Each number is 128 + 32 x the weight over its row's rms, rounded and kept within 0 to 255. Layers, rows and columns count from 0. Numbers have three digits each. The size before them is the row's rms in percent of the matrix's.

# up: layer 5 MLP up, 2048x512, rms 0.164, rows 1582-1681, columns 64-127
# down: layer 5 MLP down (transposed), 2048x512, rms 0.0973, rows 1582-1681, columns 64-127
up1582 095:121144123114122114147064117149126098105098155147139139142127124122124150142154150150135115190144083069161107175125161116126168122137131124101142146059163139138139144096114143143121123131159130
down1582 097:162141188181079107180172128146142168164170117136152103197115142129130182141096092104130160155122157164060050139137111164104108184114121155178088143159100111128105077174172163096150148110109146
up1583 096:172138093113171105120166122120150077117095141127120101101066086098082149154118072106084123137119142145103094184147124142126134106095133127135123159070129085127119120148110148076100134133116100
down1583 093:046184159113096210116087122124102163148154149135098143091151176166155094152146179178129127139138095078164201110155117153131119115151125121054139109166163171079146147105121074137125087136140179
up1584 100:094150099140163131170125146150092152150098069144177093147172151137130091112135098156120102078177092095156125123185159077198177173088134145083162139121125142117123139130156152099114197140168104
down1584 089:157105159153109175132101161164160178119128113102100140129148144111154137173131168126082141170095156148145127147156087163121132091196152115123118132191114123076154137123081049161145110130145110
up1585 097:118127140194164109131150145163108113120123136129101129135225145128160147077075130152168126069098057197098115111137132151153117105158166174158093102147124122142172126181119023150126160183109108
down1585 108:155082117126163177142176127106148144079155143142136072126087143179072061129172128094102134167164149092177112146136154070135138127157122111112169180109092170088092137070162233083144148140137137
up1586 097:233073134137128129107090151123173135107113089143115134149144174145107147137109085181148095069108134141159140126104175113076107128106109161111136115095120155183158100123112126145137116133114089
down1586 096:107187072114160131117178134131116153111137057100131089175115091165081123121095129093178108171160089142129174171134110132158137125061119142134134154133149126069148125165134125204151115073156122
up1587 094:123106106118154166100129155116119126160158157082150172115115144118158155133085118115121124108185130137105165085097086108152140137086132131116089150127066178142092137102146110084080125075157131
down1587 100:154174161210114149169074113170139138147157088106133146090036094121128089095162053090144137075158141131114131107141158131130147126134179129080127144171119156102178177153137078151180130180154155
up1588 096:169094065146095150158135137128149105137146133062078122091107123179115130099084114082111097121134149114057115137111142117173173108149113174144107108152198108120154200099077124095145129089095163
down1588 096:122120148124169171089138113128142147134065107121062118100096189118105164125161125194112154123113114154146159118111120105115135172166145113129106088126072135162121145105117131131109134178110118
up1589 095:080125168149143123152123133143167137110142082146171091150146222111144139168133145171133060094088160161179157116133133094085121062044115170148152106138102181171096141127155158119102102142135107
down1589 092:128119174144086081078092142091098134087107088104139138124119071196122123173142137112159135149175101111083148125160137191232162218199132087127143141104096107099092095105099111156166105108139114
up1590 099:160097119149153145143085079090139085060170159177159158090104150158118147094094074131122128166158127130078127114126136110112137200154173125128162131116101143080093192160101143117115144158116133
down1590 102:093113080128086148112154115146192123094129135153119140127088143077125103148154159108089131106110136172139182073155157120089130159125123132147116098127180164097066124155198138106119153120176160
up1591 099:106093150115159121176131124186164060111147040134095138117154127129111156132159144117083118208123119132096172108065070081063119171161114126082184125067152139103184129166117110202151126164110145
down1591 097:187140141098057130110143153125192056088089122161162176177155131164195080122163139154131083133103157141153157064145121194156122167130123190129101154109022124162132110080170140156103121107145116
up1592 098:102098099120166106109103062131087143145148078113114136107099100092129139154178153097146098212083109170154127171118120147128145108091150147073134104106104148077143090092113113131078115095113129
down1592 102:123153143092123129144105084101156148106168173157116068091090079121092137155153212080163139169159083128152168142118169138148116126145137141154134138097118143171148101204133085191125181084056096
up1593 103:141171117172121088119123147089134084081175124156140143139109165163107073150090085186158130118116132094086160114146158104162102119101105123107141102176153150126151051117128140127151115158120136
down1593 103:118081141121110122140178198104106057109134139117081161069113088146041108089088181116163118147104133126103115135155113135100111089132141138090166150143102073077096096135073134134103134106174145
up1594 105:129099122186097082149051143116116133196112171155186055152122150159074147148148098178132141099154108066137170105148087155102116078181183125142055128179096145128148158030087167105143118094104152
down1594 105:157115124060146134089142181141094156120119115170144114094137137116134118135117156080068105137084195112142189183158140174072096142141114110076167071139157146121109115127084105227095104110106104
up1595 091:129127126090057112110113148112125043154192163165098134156134142083094146114145098155151153128134161211176144089123147146145083113122198106100130136146128085116135134151157122157173097082104144
down1595 090:137146130136161127161138106106155158124067110126110058109126124137130062142181168127134086151089086128097129126148126108094163155161140174098093161100152199150087067086139161092132095191203173
up1596 103:131131117134124147184113159120090119134084085173072114099114113161123130144107098153143131150103123186098136120138175112126115109100128174087105126133142089102135102171189152149119148150104030
down1596 112:149122133116141085121086163181175136129154145149131108115134132137100055155135110110156117135184152113131162132117164147105131192128135121137062110144130087083168124114086107127146112128140101
up1597 109:147153090109097115156134118099150087109180106117142102119135122122140104053057110110157098082106134181115192161133072111079110132099155157134168124149164186118109110080148168143175089146067166
down1597 107:167120087139143153148158062143123136138087096087127027155112108146094130128100079132106138187117126128115159143095128185159171117099133112112121171137125085181166108117164147127113097131183155
up1598 094:108134084085135144179158105086082222166140099111131078098095162114117166080115128136083146134150138133104194170140084087075118120139150117094181109160113105149167101099119126115171190148128142
down1598 092:180088180166129186123134157168156059060140156165140204139109080111131119099125103138133144179075122172146085112170170093131172085129099160197158109145088137134078121149122149110113142155134165
up1599 103:115110046162137120112141121133169108120171117091152079109125144166178132162116172135155139091135176119067097139168117104147157139158153053149108160139132076174107098147176098157148085162165139
down1599 098:159088082055106144075106213083088142119097115171062158045106147065142163067138129143126161084093131094146093113157147116125126150149135154141136169091138129160158090103119151109182150102185158
up1600 096:167096098079158100157119126139104144183098177163109103078121092154110154146095119103156148128080200179152164041121148132153109149128136125127108118180111097160132199091143090164070108150097104
down1600 094:151149115182105171161123145126132114107188092139150213173123141132099124125093148137142159071124115168155138129121122145124160087132112112174133145132120087105173172161140137157148175132100141
up1601 100:132136188083142177114153075110142124125083085126121083145180106122081128191188131142125090155158181116085165118137175127122163105145096107130153132073153119108101067130129165156037095132201083
down1601 105:131060166117156072162127164097168074123136139127091105130190168150079096105130155135097132151122109092102072091069115138098089159154194136096074136153143098156138164112172111127115138151182110
up1602 101:123164107089123184159106065109137107136125113198175168134078139121078144102183096125167160071076136043130120137091140112100103112140174157163129131143145155131147146133120146148125082137110120
down1602 098:101122165105152111130170175119175143093168113106122156106169056088145154120092124131075109200138090159127102128168072108186112121117042153074092123114139101116107105097152132203149159113133128
up1603 112:136070141105056139125150122123138112149159137111147144143168127132114073108133114104125131153104071111181155138169095135136175143119179085156134080104120098111152123063089113081126093136171128
down1603 120:127152160117109114075099130097153172099129090174141131151155119213149082120194135139120118111085119097164153106107107172187127090089139169147156123180097139161112160174094110149075145088121176
up1604 109:163116090099133115087104165106130127118103142187140146171132061112068155142124158184096124093143104144149120164135143173172148160104092131158138110076145134161110136123139130089104116101129109
down1604 110:063180114166154160154087120098158140107114143098098102100116161151098136120131140138108096144136088149124087125093156209109161093109134109121146100127161131121124091134151205080137112101152131
up1605 102:158132147072174136162079083103123081118173095221109101135145116157102123146118112146148179141114211133129094132156117172096136104131206109154051140143132120126097094141079156064102117157102152
down1605 105:115131118177127158143146105136152176163156156168090129130068139142114117142134162155085112064117128109110127118051121120102155089083088066201136073112176168134107102142137100165134086117161117
up1606 102:149157149102170157048120121119099125154131090089118154080163182150111177183144119156145141191138074171117136117177161122145118210154122126117121127125098120116081143136101149082104137220159133
down1606 105:099086120105122185114055203111133167085155081183184175107098102136142121138158119142150095142097165078193111090140114113112108138138152126135140108102150093103176145086128145161193138142151105
up1607 106:183133073137092108189149094073124115164101068160096152089176087115078170067098169106113100168117149070141138160136063092112129100124129081108142132226126075131109158176161095119113114122137121
down1607 107:139100091179171167171121142124054169160102173092176144137117191139101172067079196134101154133201088123132159095152112115133066107094071130139122086162157094134093105157138128132107156150083108
up1608 095:148169199108207070190145168119091101089143142047236126113144155117162115040159107148149161119164144116106100187134140107139148064101176135184140167101094138157171142098119123148143163153193116
down1608 095:131139141139106119096129125103146124147169111162168198144151112178107156144080177113129105107153132101070045087127080144145144159153121098113184097115088108149061107128169116118115103091071162
up1609 103:136079099096168097143015154075114120126100058124090131092146091026127161148140100104211166116128135107172068182175120094126103131181144135143176164115057158140143106130154055188132127088163044
down1609 107:127122126110113120152144112146123130174104152098120065123119099119126095140167129106093168109161081182132087147108154109123143110132095106131154165101058155163146101115086107174055182109168099
up1610 099:084163064153132219156084218116123127133110131093114101113087156113173140076159116125123167154101147050084147180131106112098106113137160096109221177165142084149081092120130174095089130135083140
down1610 096:139115199160145084131085138107133109150221117099151146209133156112131104169152154084138064116172110096158065101140136085126150147138171133124165042056100135205126128118130136141094124107135143
up1611 095:128101087116182107190155159145126095107121187133125167119123125119126164140118155172143149163114174138152090133143175138090138170159091159156161180106112099151168167132158179092152150092150126
down1611 089:160188112137136136087106127078117194147142109082103110146113116133148108165113082061069113097150086143117208097084106085072157097143116087094071114158141155125118141140115110167140083145123150
up1612 097:114122141166121095148115138122135061150163115128062123138127171148117105134192147122160149139138119107136145145117121118114125051102193141190101143096150188147086077058120188152135138204117100
down1612 096:130125042165114147112151116149088113108104119138157063129130137129146165119092160067150159123133130154104175121108138104148056168078125127093100138081139073120146133169145123123151121127134095
up1613 097:165154089129101140109143084146096111092142069082147066080114133100108191111140139152113104085173172126079154154137131110103071050111090163127111147112077189147132108160157158080121111119126116
down1613 096:094127125126159149082124120061123152118100166145189131141106065141105090123090129132215158163081150103140033045110134129154143145151127093093134118146131067135138144078150143160148166118123093
up1614 101:143153078148148185096160154106133127133084120125079154155112147108164170139094120135170172143124086144063113097178072111129116135099131147124135111135163157086093084108067128125143115036122170
down1614 092:109130136104165123172109106145122201123131192131138131146150117122144102136091136114148095128089143136149054082101110138149160131124066159155168176153126133157183120107130120153133183099136052
up1615 095:112150155096146152145117110088098147140079160167089121149172156141115158081102127145137122129103144131066143151157120160108151088135170148074136142117093143148162121145179165126127112163087143
down1615 098:152114110174130105108206144126180136138165152135142154122049064152185125155161144184061097090138104131213050119118154079157129170131144144169105126157136151070085084077099155105118143155164109
up1616 104:133076122087136178173131127137096134126121174127115160140081102137168098107097075085143180132154092154128112118169091076144133137147152177104142112149124171140170123074124133102181104141150152
down1616 104:132086169081145075054141141110156155094127134166104147135124141112163131170158087159120159095067107128169119174122110065144125152089102127163108095142183169149101099104171099153111105116151136
up1617 098:130166157139138128109139180055092091134088109158132102132153105113141152087166121152015133097153175122134155128145103121179130105148079123178101145123109118130122164092131058100108077109097176
down1617 094:104118111170170142139116124153162153098098147150097140140104160085114143177134162091136144120120121171141151128132130163094163067093157109116136128196123086114161116160132166069159148144148033
up1618 106:148176093109161082141168092202167092123167118093141131169164093230113098127088081163172167134103131099127159110124087122129194132106148136173151149185128133120081094159121104182069161134100160
down1618 115:056102140081211082123125083218103156148069119024102150160112184108139108138141097121098139122181134174178140126118137150167116164085102096085107104143106104212149133143119111137158056166093111
up1619 096:129168164133171133100117155120147117102134123181157101115138139115123186103151086075134134101136128097110127189069113146115059162160151124140049109134166194129162138198146099159089142083128112
down1619 093:150105115155110166125109131108113176139097137131165214132111143108097092171145139195101168133098151139136082047174137076153128072116107133090104138146133063139036083089111112153159156194165123
up1620 102:118114118108059116145091103140085088143128119131160143112187086110075142100137122119144133099119117100108110132126163100107164077134121137187085058163068149108169157127181191036111115110140104
down1620 106:098151197151161150099118151131113088076171129092143062112079152174133121087094117144137147163095094096132209172118141153173149108141181129085169117039135125129099209143137087154171093152127127
up1621 106:172101158181121107140123150083205098136134062112090123150117106133122157152163157193198192103100111176047103132198092138177116119136118124158066117175115144113074124200126176161089099079129126
down1621 105:134112102086088142125110154154164150110099107073093137132169127152117164161154142146144156183118117108080091144123057167179132127103157135208115120137146120133154140171039130131106134094138154
up1622 099:155175117169165106184106188141151143026128110105141112081134113148086108134109142115109117089161186133167153135104129119117160134138132139093100124149123160182119090146148084150118153135175144
down1622 110:043147133127090082085129144137113159187112078139124132147112142111115133178132143137145175111079057144129168159148131095084146122109114132177120136156138119110123123159111173127177121139030073
up1623 102:166103170114123113134132107119179117172120068127106125094108169172136154117159075154120120087130050104123113104096174146197057167084125116190107147103139018124120090118104183137100131188195097
down1623 106:154152129179163148069190138184090105089139141128156093120149108117158165159153121170113134129113076179142085151086156106156175123112093096209089063140111127139158143102142166110078160110092140
up1624 108:172110110087127082119173135081131128075072159125153118144132174076107119127091104135186103175100121154129086114104122071121133079131136168096058159084103149143142163116083155063107162060163221
down1624 109:145113162132159108119142068148132100147103204171125094177084093104101129165093064123090150102103098104099156126119167149118141123173130091128137132110111099092158102173075114150145067112126129
up1625 100:114110144081106154164184149153100126068122182078141096131114132128155130126107092157131169122171161153138161105196162192147152156116103150111159120075157096130091109187132132111113087136146143
down1625 101:074157105193132108118080082078102179173116143115143092108111121138127105115115168097147108167176184168109123084155103138131126086133163109133118055105073106085120128163110088078136152163132097
up1626 098:176143091095130102117115199194131088126119098195130151148178155152104174133118053130206157124092076133122131113108152138150147147139117122091149175168164129127107119156113105084126136049188126
down1626 100:062135155195130130207105120092033171141114110130198103086072130170146131154142173104107112174115152052141121148161151115141110138105134166127117058090157139099102087053117174129123131155079134
up1627 098:123050202105117169144143129150127111166139172159161083145155118077130090107119095115096159130111127075123093116096152202110160192116116137146127086140115198146235116148129115181079123132088127
down1627 092:119109098114140134130105149149074155079164138105116163124153112166119125148124155172141110074160095124088090149173103116107157146192106191141082180154148105154190081097174148124129106072208138
up1628 097:142114092107097104115161135072151123155096100104172102103106092159160137156104149159120116089093163112110176152183150079174113130162152142121086095126117116145104151167084127136185115172107148
down1628 097:068108170172156102133124077178132116124160129115172082164168146157109070167121180109113113145104088149152153089122083147149149176123108097145158126146104116132155137129134125149060119105130052
up1629 098:150125121076086181152110083135100183130172127157126074135096118159162111114122121100182111117077144112077069102152088074132164113113146141111132164123126179140149129118117139162090166119134142
down1629 097:114138124160202092152114117140168177146133099159157148113125121109111114145119146166073127138150066179149138107092110153178131142108073143121119084168129127130141136111098096191161129137139092
up1630 104:099154131094115127119129123167096149125134122094161089090108212088123195140146111080145143107130144146122196186140113137124101169108143146138130164094129131119133131118174111112186161133138109
down1630 105:135126143138119062156143134148106144087119132117121026148142056181146094121122171151128160109142125113114174073140134120071117188169055090144152160131126125156120182128069089121091120190174139
up1631 100:070144064119144133122158116129104108124115042169115142139185097120161119133131116191089088145091100138128138149091155143072135118132150104179137130126144086157166122174129179122114111177130104
down1631 099:133187148104132205096097149078173136147107161131214108131113094126159062156133176126139213100130107107095184096100076169179157151138151169091164137135063140083116115134155122174103127092121108
up1632 103:208040109101139177077189175104110083103207141134137084112158146190121129190101174152094105155174138061153155118119109174068173107141172154058181105098133059107117138099092155157161116095152122
down1632 100:085173158136085137111131132132134163146092092122135108092118111156172087111110140100157099060165135151116119108139119104095162144128105129173133165165135147104147148104201136082111127073161121
up1633 093:158147159093122134105116096158146153153186131151133117172121124127146120149167112130170200103113171059107078115177126176154101131126159085125111100129148086147153163095127148098153118130113157
down1633 091:092086088158128164139143167134120138143076104142079053075127122127108117110058167150095083111112072165144143139121182081149115171116102118130135108129125151112114134141134114180148109163177081
up1634 099:173092126132095143148091106096128125156136153190152128228111078167117096121172140146129078128120170104132112101143131187145111108109125157156110131135162144129086110118122082126113138189066092
down1634 092:108126086185122074110075123105097107121138143065133188113070094089107099148109096127097132115137129187069142176184135091122094136131131108101169185163092111152095108083106140139136179108110155
up1635 095:176120148048190127147111118116074136128148183105186090174154126143095140113169116092177068102120181179117178143119106188133128117087132107152085079110118135090057112129121152122092163153119074
down1635 097:115169128126120138151132157128176128145083111150101154122132122113081134087103125189165136077137063090126059104143143089120124164161144160102145131110186174153150136138127085095093126155117173
up1636 108:139129163219145110134158134112135117127114152093146197159123127131160205131130094156111112141174116086116157113148170142143150153097141103139135135145103088153147115149126142110072125097092117
down1636 098:115137101112106143150143178124078146171120162102108175094149191170077116113128190212085134176083163150128118155121136150111152182150108073126091078149127147123111064111114153104101139132087090
up1637 106:187035105128102109100141169074131051099143123160113067105132157094147119074146138137126142110111131124099144153159059161107104133090093139055110126132061208090086149065125109187143033093123128
down1637 104:185183156071084131151103158162094126148132091106114039099117140192144119126163110076152180111213114137119119179166122073138152176120150110158135165137134110116112157152121100074138089105109193
up1638 099:081182109182123142152153183088119146140100111155133123131117155181138151167113102121069197152162186070128136170185088089143194108140135111135137123147153170146140165124123162125133136145154116
down1638 108:150113114133074137166140117175139103101155148084159105135134122150094074123135135097157142102119061165145118078108142188141095104114159125146110109125116131126147087165139086129131088136118116
up1639 102:112151139076100186083045132096162086130149146130165160108164090160119152110103123124099200099115129140157117104035137098095122076064187095137161102167113091102142154124130166098126126172075087
down1639 102:118156134186076121167106135123101120148051193144138159135140139079146153147121195104134101154164150153152136095100187185102111091057123165124140133127115135092207113142129144152143147032104067
up1640 095:124150090093173060163123137072114132172128141094117172115145117166130181171174062173155104102153098123150155130143162150120101159115092154160161103158148166112160107121125151092140143049110119
down1640 096:128166146143124152129129114150149099088124079155103202087107144068146140099095096118116157106117177136077052074199113165126125067112130146099104117105104128110133073198195127126145087144121132
up1641 105:119122098112161114052116101111094155142149098062086130061093126087173144139171135217136136115187158144135113102036099090077141126120145115140096110141173093090170099091165166177116142133116180
down1641 103:126057168100141101156152126088073167187115121066090173121111142093113096128092110129141156147139134139129117098158124096106096106133108101095186180112112093116146136177149134120142177095171137
up1642 095:115124136145067226120144115145194167106131070135097120145119073094128079080163122067093135110143071107188084102084121125140123116155185173164154136147102096095167146171197170105156162075185145
down1642 086:133112168129107107172146178138107073121080143126134101088194163124119162077114109133139171104090145099096110161190120150131133131097115133099118132102075103116094141107094038172101106151082129
up1643 100:168126153118096165141178161158064152041121078140081074191044139146124080144099137089159141110125119120144106169055126133124100153131135145132107143120168161167060141118145153098112112083127112
down1643 099:124130153067161134137133130055161146138077166131136145139137112096147106114140081079136116133140096109098085173168167140102120141145112099109169178128174112087070108156104135078130107124140085
up1644 106:119171113147163121095118158165128125091133117172134139174117133113124130178101179124146160106173147102117099172189096077152163088128144110103096168154094149142101116080128127122117088080195126
down1644 107:103133089150125124142149098086140174168117112125172143063134144157112129122104082137080126110099141138157101125107084175099099116104092139079122115164171128060124159092103095147145134161107093
up1645 097:208131103081100151112148108134131086116124168102189098137157143142158142106117118153117140179044100162116100143142125150107103153136139093117099131083146104117088158145161180133057175092108144
down1645 092:072139141105150135127146104103109021123100138105066096135106115118085155113120133083155108088157135193093128174124157119102113087118143090108143096146097156072147146136025106134080152171097109
up1646 103:155103134055167160123120161102114137098114075136129181107090186148117111177113080102116102112121137176111125181155091081106100106128111161115153130152100099073153133124139068150097064104093075
down1646 100:103102156104127122169170125180074127126169139107141113105101074110200135194115113091165135121151132093100152104166142109146093082137159148119061089100055121128155156137082110170148206086099115
up1647 108:112096111109140175099117188093123063100101113162132140092093142174128088154124105099153129229146164174091052118116138060100142105112106178134053126209142110155141119075119078116120116119140145
down1647 110:193108140123118131081094180141141144166160095167146125220068114073109130190079147153144076145113137106147159134132109111141134066109052099128121104129132058096178134134132156132085178119096165
up1648 102:151167075145077125131107100183097124135107131155189170089174117164072134104135120108086187154091115036164080138154103125165113145149131138152178162116160139145099098133129039112118173180141116
down1648 093:172135103111169120109158182085095139152099047098133178149061123093169100166109122165132073118150123217099129156199124143116121117144140170085111167165113104086137135156130148144149130075152159
up1649 104:191070144129154137129118146195126145144137164166124163124132120194111121117090122112110155113123124092150142117118144121112172076104177098162169088137092125082130159107164104079112104111156172
down1649 106:115151107151083115176109160169108166132091090119161133118150145120129106163166159089173137146123142183120145137126135110104145130110074141094106169131123134122166109155120147154065104113145143
up1650 092:122120160088159131136110109107112109176097152085190145143148137114126145085101142175157160174121059101135113123095135137091143088138123191168166145116164098136187109148171083111087131137126118
down1650 094:154150146099099163173117097077132140056144078108156083088098139137140132151117132118129153131086102101131136115118088125121119074184136138120145103086077141089104127116093100159082079128108146
up1651 097:136142104155153148090176153144084148186127085140113145067100135111098168116143111127161147138167135091112155109118099148087117165164042120137112136125081112130141139064138104089160146167139158
down1651 107:107117155162134181160151124165106150125166154151133081133144108159149052158156118160116070154064110202134226103135090117142176139088173150119157143102163107146084124130116151107115144129096106
up1652 098:149105102237110183107147129114146122125122098129189145118154155184182070131107116125148147110169145136105194165121071155105059167041093144141098143170091111102095141126117197109103115140086106
down1652 096:114141146083120129141171124129141092096191146119067104113143147075155120152102049100161080171118088087094124138099114128075126139167111087108114133143120148104164075149092134186199145091123119
up1653 095:118139161136088115162067142118134182199129122148117113059112123084156167157130096135131132118179113125161137100106189126125184140154126115164158127174135180146120120074143144168085122116119157
down1653 094:217118092150136162066158117181128116196116114139120173119204193139131099109112170119144146137196144133123085130106045150127101096158108147102150145132094123145114147120123093144098086112170130
up1654 100:177107122058188104132069115086118167043099088116136142163129170109128145118138127173131130097148168094133131125090107068134121169142103101189130148126119131108084073091105151140153141093152163
down1654 104:082146111092132136110134151062116066111096189136119113089058095080120165110171101158122077114181093152174112049098109093150187105133188148118091128130142150133107195182167159136104156193111084
up1655 096:112115097124191154127055138130164144146181146147095084123107119134153171101092168114122132135093087115127113081150168105111089179086118093142186104158129138109130132087116101139117099112121173
down1655 096:148161105107145115137133117083104081097123101161074160111138118158089103153171115121169136127118123101121138121154092178157096122111127141114151119094181103129148113153155126082145133156131095
up1656 098:158148113144139129101164114092119150070128192140148129162104198140109119087149182098142099157165114191127108150181182130064114116023188131096105183117197121115070125153132131137096072169120134
down1656 098:091097176129088072106116165145128123138105142099130150134126084186111133148063114104134141124042069106129099189108075136152109165168125148101135119136120104121116134115086130172084148109099203
up1657 111:135131183130120151162183109151150105105130130130115023134167175150153122181115055102072145142063151123137121130114132076148160166100145094135054026113155069085144129108132179122105115168118179
down1657 110:151079122155150151165037110112123074200153122125069103129039093146133177152118145173161070123088130097100158114165116142105118065099184143132148092133098072074117122115080119090115107097152132
up1658 116:147119101081178089129085159127101148198072164095164175119076076188107116123124098156118118154105059063138108105151062172181146117137099125155148172157137111076141125116136098091136124122179094
down1658 130:099090064081177110138092140110120112135159098171145157064154155174106124154100163133157089159145152195117102131099114141140166113176175137130117133121135099138143121100122083068120128109085140
up1659 099:180121080169141110153155107187136116146152138150118127155060067146115142133111163099191183102176100114093110140116113118106106130124131100155112106119105078155155113123143153175141142184101090
down1659 097:119151091121121133162110148100094141144148122164092091075134135156159073132155143163097116091092144153170215076120096181133168161089138141117170154157100169087154074140076162108115162140121135
up1660 102:106071138103135092125144112114047084143164122163138104075164129121174172138122101199109139137144113084125143117094126128110101125142201130070102159105094121160110149143148125116176139143075153
down1660 104:087138135169057113111160068157126162141133160170113110127134106191118111159139096150138188158113139122123102139138113122153129111141106103161128083095159151104155121126120182128083154134126153
up1661 094:134086181132118166114156137144158111176067141142135138123126184144060137172142131158116110156170169120119104120146155109165115105116108164115146129147000124088065125127163137109179053099143095
down1661 092:187144088136178100101068145095128083097138102117124114104149133128179160068065123109174143064084184121142216151110107140115100079165121115134136089109109133159202103131138135128104164141121166
up1662 100:197107138137127149153065108162168098153130090139109147141169125101112134129095158103123129129120110085137119161158099128132160150156171139098094084102141115085166168136147112137173127115143040
down1662 097:092165114195137134140123152105116171112173144135085170093048121131180145138112096119114128110083154106194062124082115114070174124115060178161143165148052119117109092105146163120148137158114140
up1663 103:114140113074151103127100147130131061102155170076136117166146141123079115103078162163135117139168183117089144068132095129100133166170114137127150165062123164161117201099101157161155140155097105
down1663 102:121084091125114103120151162114088081112086092116204231106087124159100124140158177143109126184142100155162100099157106134129133109097172115116147144067096117129136113115052097138084071137103165
up1664 095:120068056176129137169114116161144051120151113096134070091133152115128148195194075123137129098076139127127170126200110124106147127069140123156151087175127062125126083123097055144137078104142065
down1664 092:117179157088147108174113139119158166157136138185115150133172086133108111057075144148102149088143121154164074127142076118131080094135151129124118182135121141123166144143152166130089183170053202
up1665 092:163096110106107157196059137123171104100126121062129092178105171122133138124203140151132168162181131095102088203071141082155113105154136124134104129132113168149146081145119125213107105140127184
down1665 094:134155119204124069079089082088132178119172119143121100121097088155123133137136099066089101143116126093166158065079121097150089130098152086126143149125159109127131190106152131091174185127145092
up1666 093:132142128124133180153126128126099141108189107129160125147150160148073109037103127150136109072148144097095082068125160118140082111127174132171113140076166117094096127144167081144094201143145137
down1666 093:106107107148072138105125157103158130176130141105143142131110084130149142198151110111152145082083135150126106170122130134105143132113158089153134100159135147148127121142130080152163122165093112
up1667 101:149146102102091118093116130140114188128078125140139200130125054142101139142104110102117164100074094078122143174181125188145068077085133183104109124096148143142137085138164137074127152117164115
down1667 097:124082136140165141154130118126170160116143134089133146134085178058103159097153098132154079152105108150155094094103091128137067158196198050031133157203158137103173151130121160093138135113151141
up1668 101:142130180142111177144111113149169135131104161151117123166121149096099129079145128083146183094103077102101149174081087096189161122117180120111151144097062130127169152166142115139118081086115135
down1668 108:095145151134148133107093140127150154135125094135117192089101104099126126161133165139130111174084153145163160105131123151085177139142104126122083102155112120145132093092202143140172155144173080
up1669 106:082101183176125137109078161046104124135095120096135055106126093149133099141118126114117144062152155109144150155133074133134138073082131109108102061120150210100156172134079077101145177134135132
down1669 103:216169114124139103112124117131106140148119092123111152157126138130112099146118046134162098145124092089074083090128148244150125100168186122120141131096153169112107136177150173141121122066129107
up1670 101:155167191106105163120117063164120129122104136222167157117199146148103152169150084142138143106105102070104118094106158181190163100159201104094105161135118104122055155102159125135137156122103136
down1670 107:121080127118145127101045102118168155140111134123127144122041137093096104141160151128120197185106132165138155123127136179086104113127161173120092097085105131083134102099100091089152151170075136
up1671 096:161092129113081104101096107178105117161071128088140149142123149141105123070114175116101137139085151114047146125093115133160182132071097137117160125131176158089130123141052086205127135126130117
down1671 100:116172110120103139158098138171162115136151120134162173099191133145150091121150122143153191146111140112124046121175138090104094178148101104174133142125154115167150153114170161133152103131097170
up1672 102:154133136128128163119131116168126192083124111168165164105112138129135141099121095113144125117085178174098077170142081099095129150154167118137132148127155115051109104099144092090123156142167073
down1672 103:174078156119127068143205164079112110107121141090150130166083119097170106085087124132145094114187139090149146048122133122115132116123092120126151086076099132133147183116127102120152125137125201
up1673 098:116115155090103116150188059134117132169135137171121135158103123119086143170117137073118172105103163060171115109098102122119119187095179094180121147173101110086125169096176127146156180121152126
down1673 098:157131115129106218125154149146080083125109112149177103189105115106163127165174155195149152129131151079105173175108133109059168135128118126113125172081133137062106091177119147133138141166150084
up1674 094:088148120144120118141175128175093169158172174159152105090129134170156143186162119086116160147117163136160141118134121121117131186121156141117076136109143114096178140095158147169196078133147113
down1674 093:103119079088108137144124112078106068125128190155135062163104119108118142146081133102144087080121106076125183110103106126093135060132125142141146138123107131162113131112127099131189118138136147
up1675 094:147115079140118158068142127118088126114109189153105108102108170166149084129108116088085125092129100146065121139111155128078122125065148167145139133103160148137153137122162105089101085141172174
down1675 093:160169137183164111129083143087159107122084092087138171127119126107107161152123062195180137146149112072157160089126093094123157100131069082153118102099091112133103154132103171148136161093112062
up1676 091:127113053133176127145121113099174080124073035116062127099130135148131187128087136200087169124124140181152137097092135102181195152145179172107104100126131122103140148169143151143051121134118136
down1676 089:096135152157095116113115196115131193086144170106143082093125102082115127151138114096110087115146153126120125169127206134120027121098124150146097140155120123089082137099159088146125145097123093
up1677 101:097169132125129158103123157099099145186124130078113153124191197098105116117022134126169099163165137128198183125119118109087106125151121099155074145200094159142128154089145125121125076102113176
down1677 101:149064069136148111121166090141105078140157124118115181165141116098088092145168148135139142154142131111104101193162168156134144177146110103124063135154135106143108103107113097161126123137105118
up1678 104:116137070106143169204144161088155120174021132135170153117159161121098094160155099191051137085173149153111175102118093153096119128132147132184147106169111121135144120149103138137119114095128083
down1678 101:165159108125162053097127163133161105129061123082114113111129081197109116098095121138174114115081115123151144138164098102140166103130136085105201140106165159209123100136131114129104149169148083
up1679 094:153113153113157200142123133113171176139133096141164128098104107176099048154129088155097152079066135128171107123139078129158105072142144107141109118095111078077118142156192086208158135168104159
down1679 086:090078119082189096120127183130097145178160188136149130148071086097116161113124157117117183104157104147101194114167169160127134060083070123123134163144073147094123085139116100063133108140212103
up1680 093:151134109084137132077170180100142174119106115156146120146081130098156121138070119110094189089135139073120135114161134135113115106120139135093106089131116136160139118151115216143142148173158089
down1680 102:095118108130150106142149092135153143132205127096105255119118158118116090143121145144111092117151047166154211097148162142081131167142114076121105121083108119112078188137098107107125056124149141
up1681 096:129152118140137085081106146105127151066089193137130145136160080075137106195076087120128163134129163096135121181056143117110108133114231104117104143191157167138124185109109154102133137132101066
down1681 096:140111128115099115128078123059169128118106162181134134120149082157123149098179113119141147137119109114143091128193094140108134137080085143105127148132112103117135099144196110167101069088157132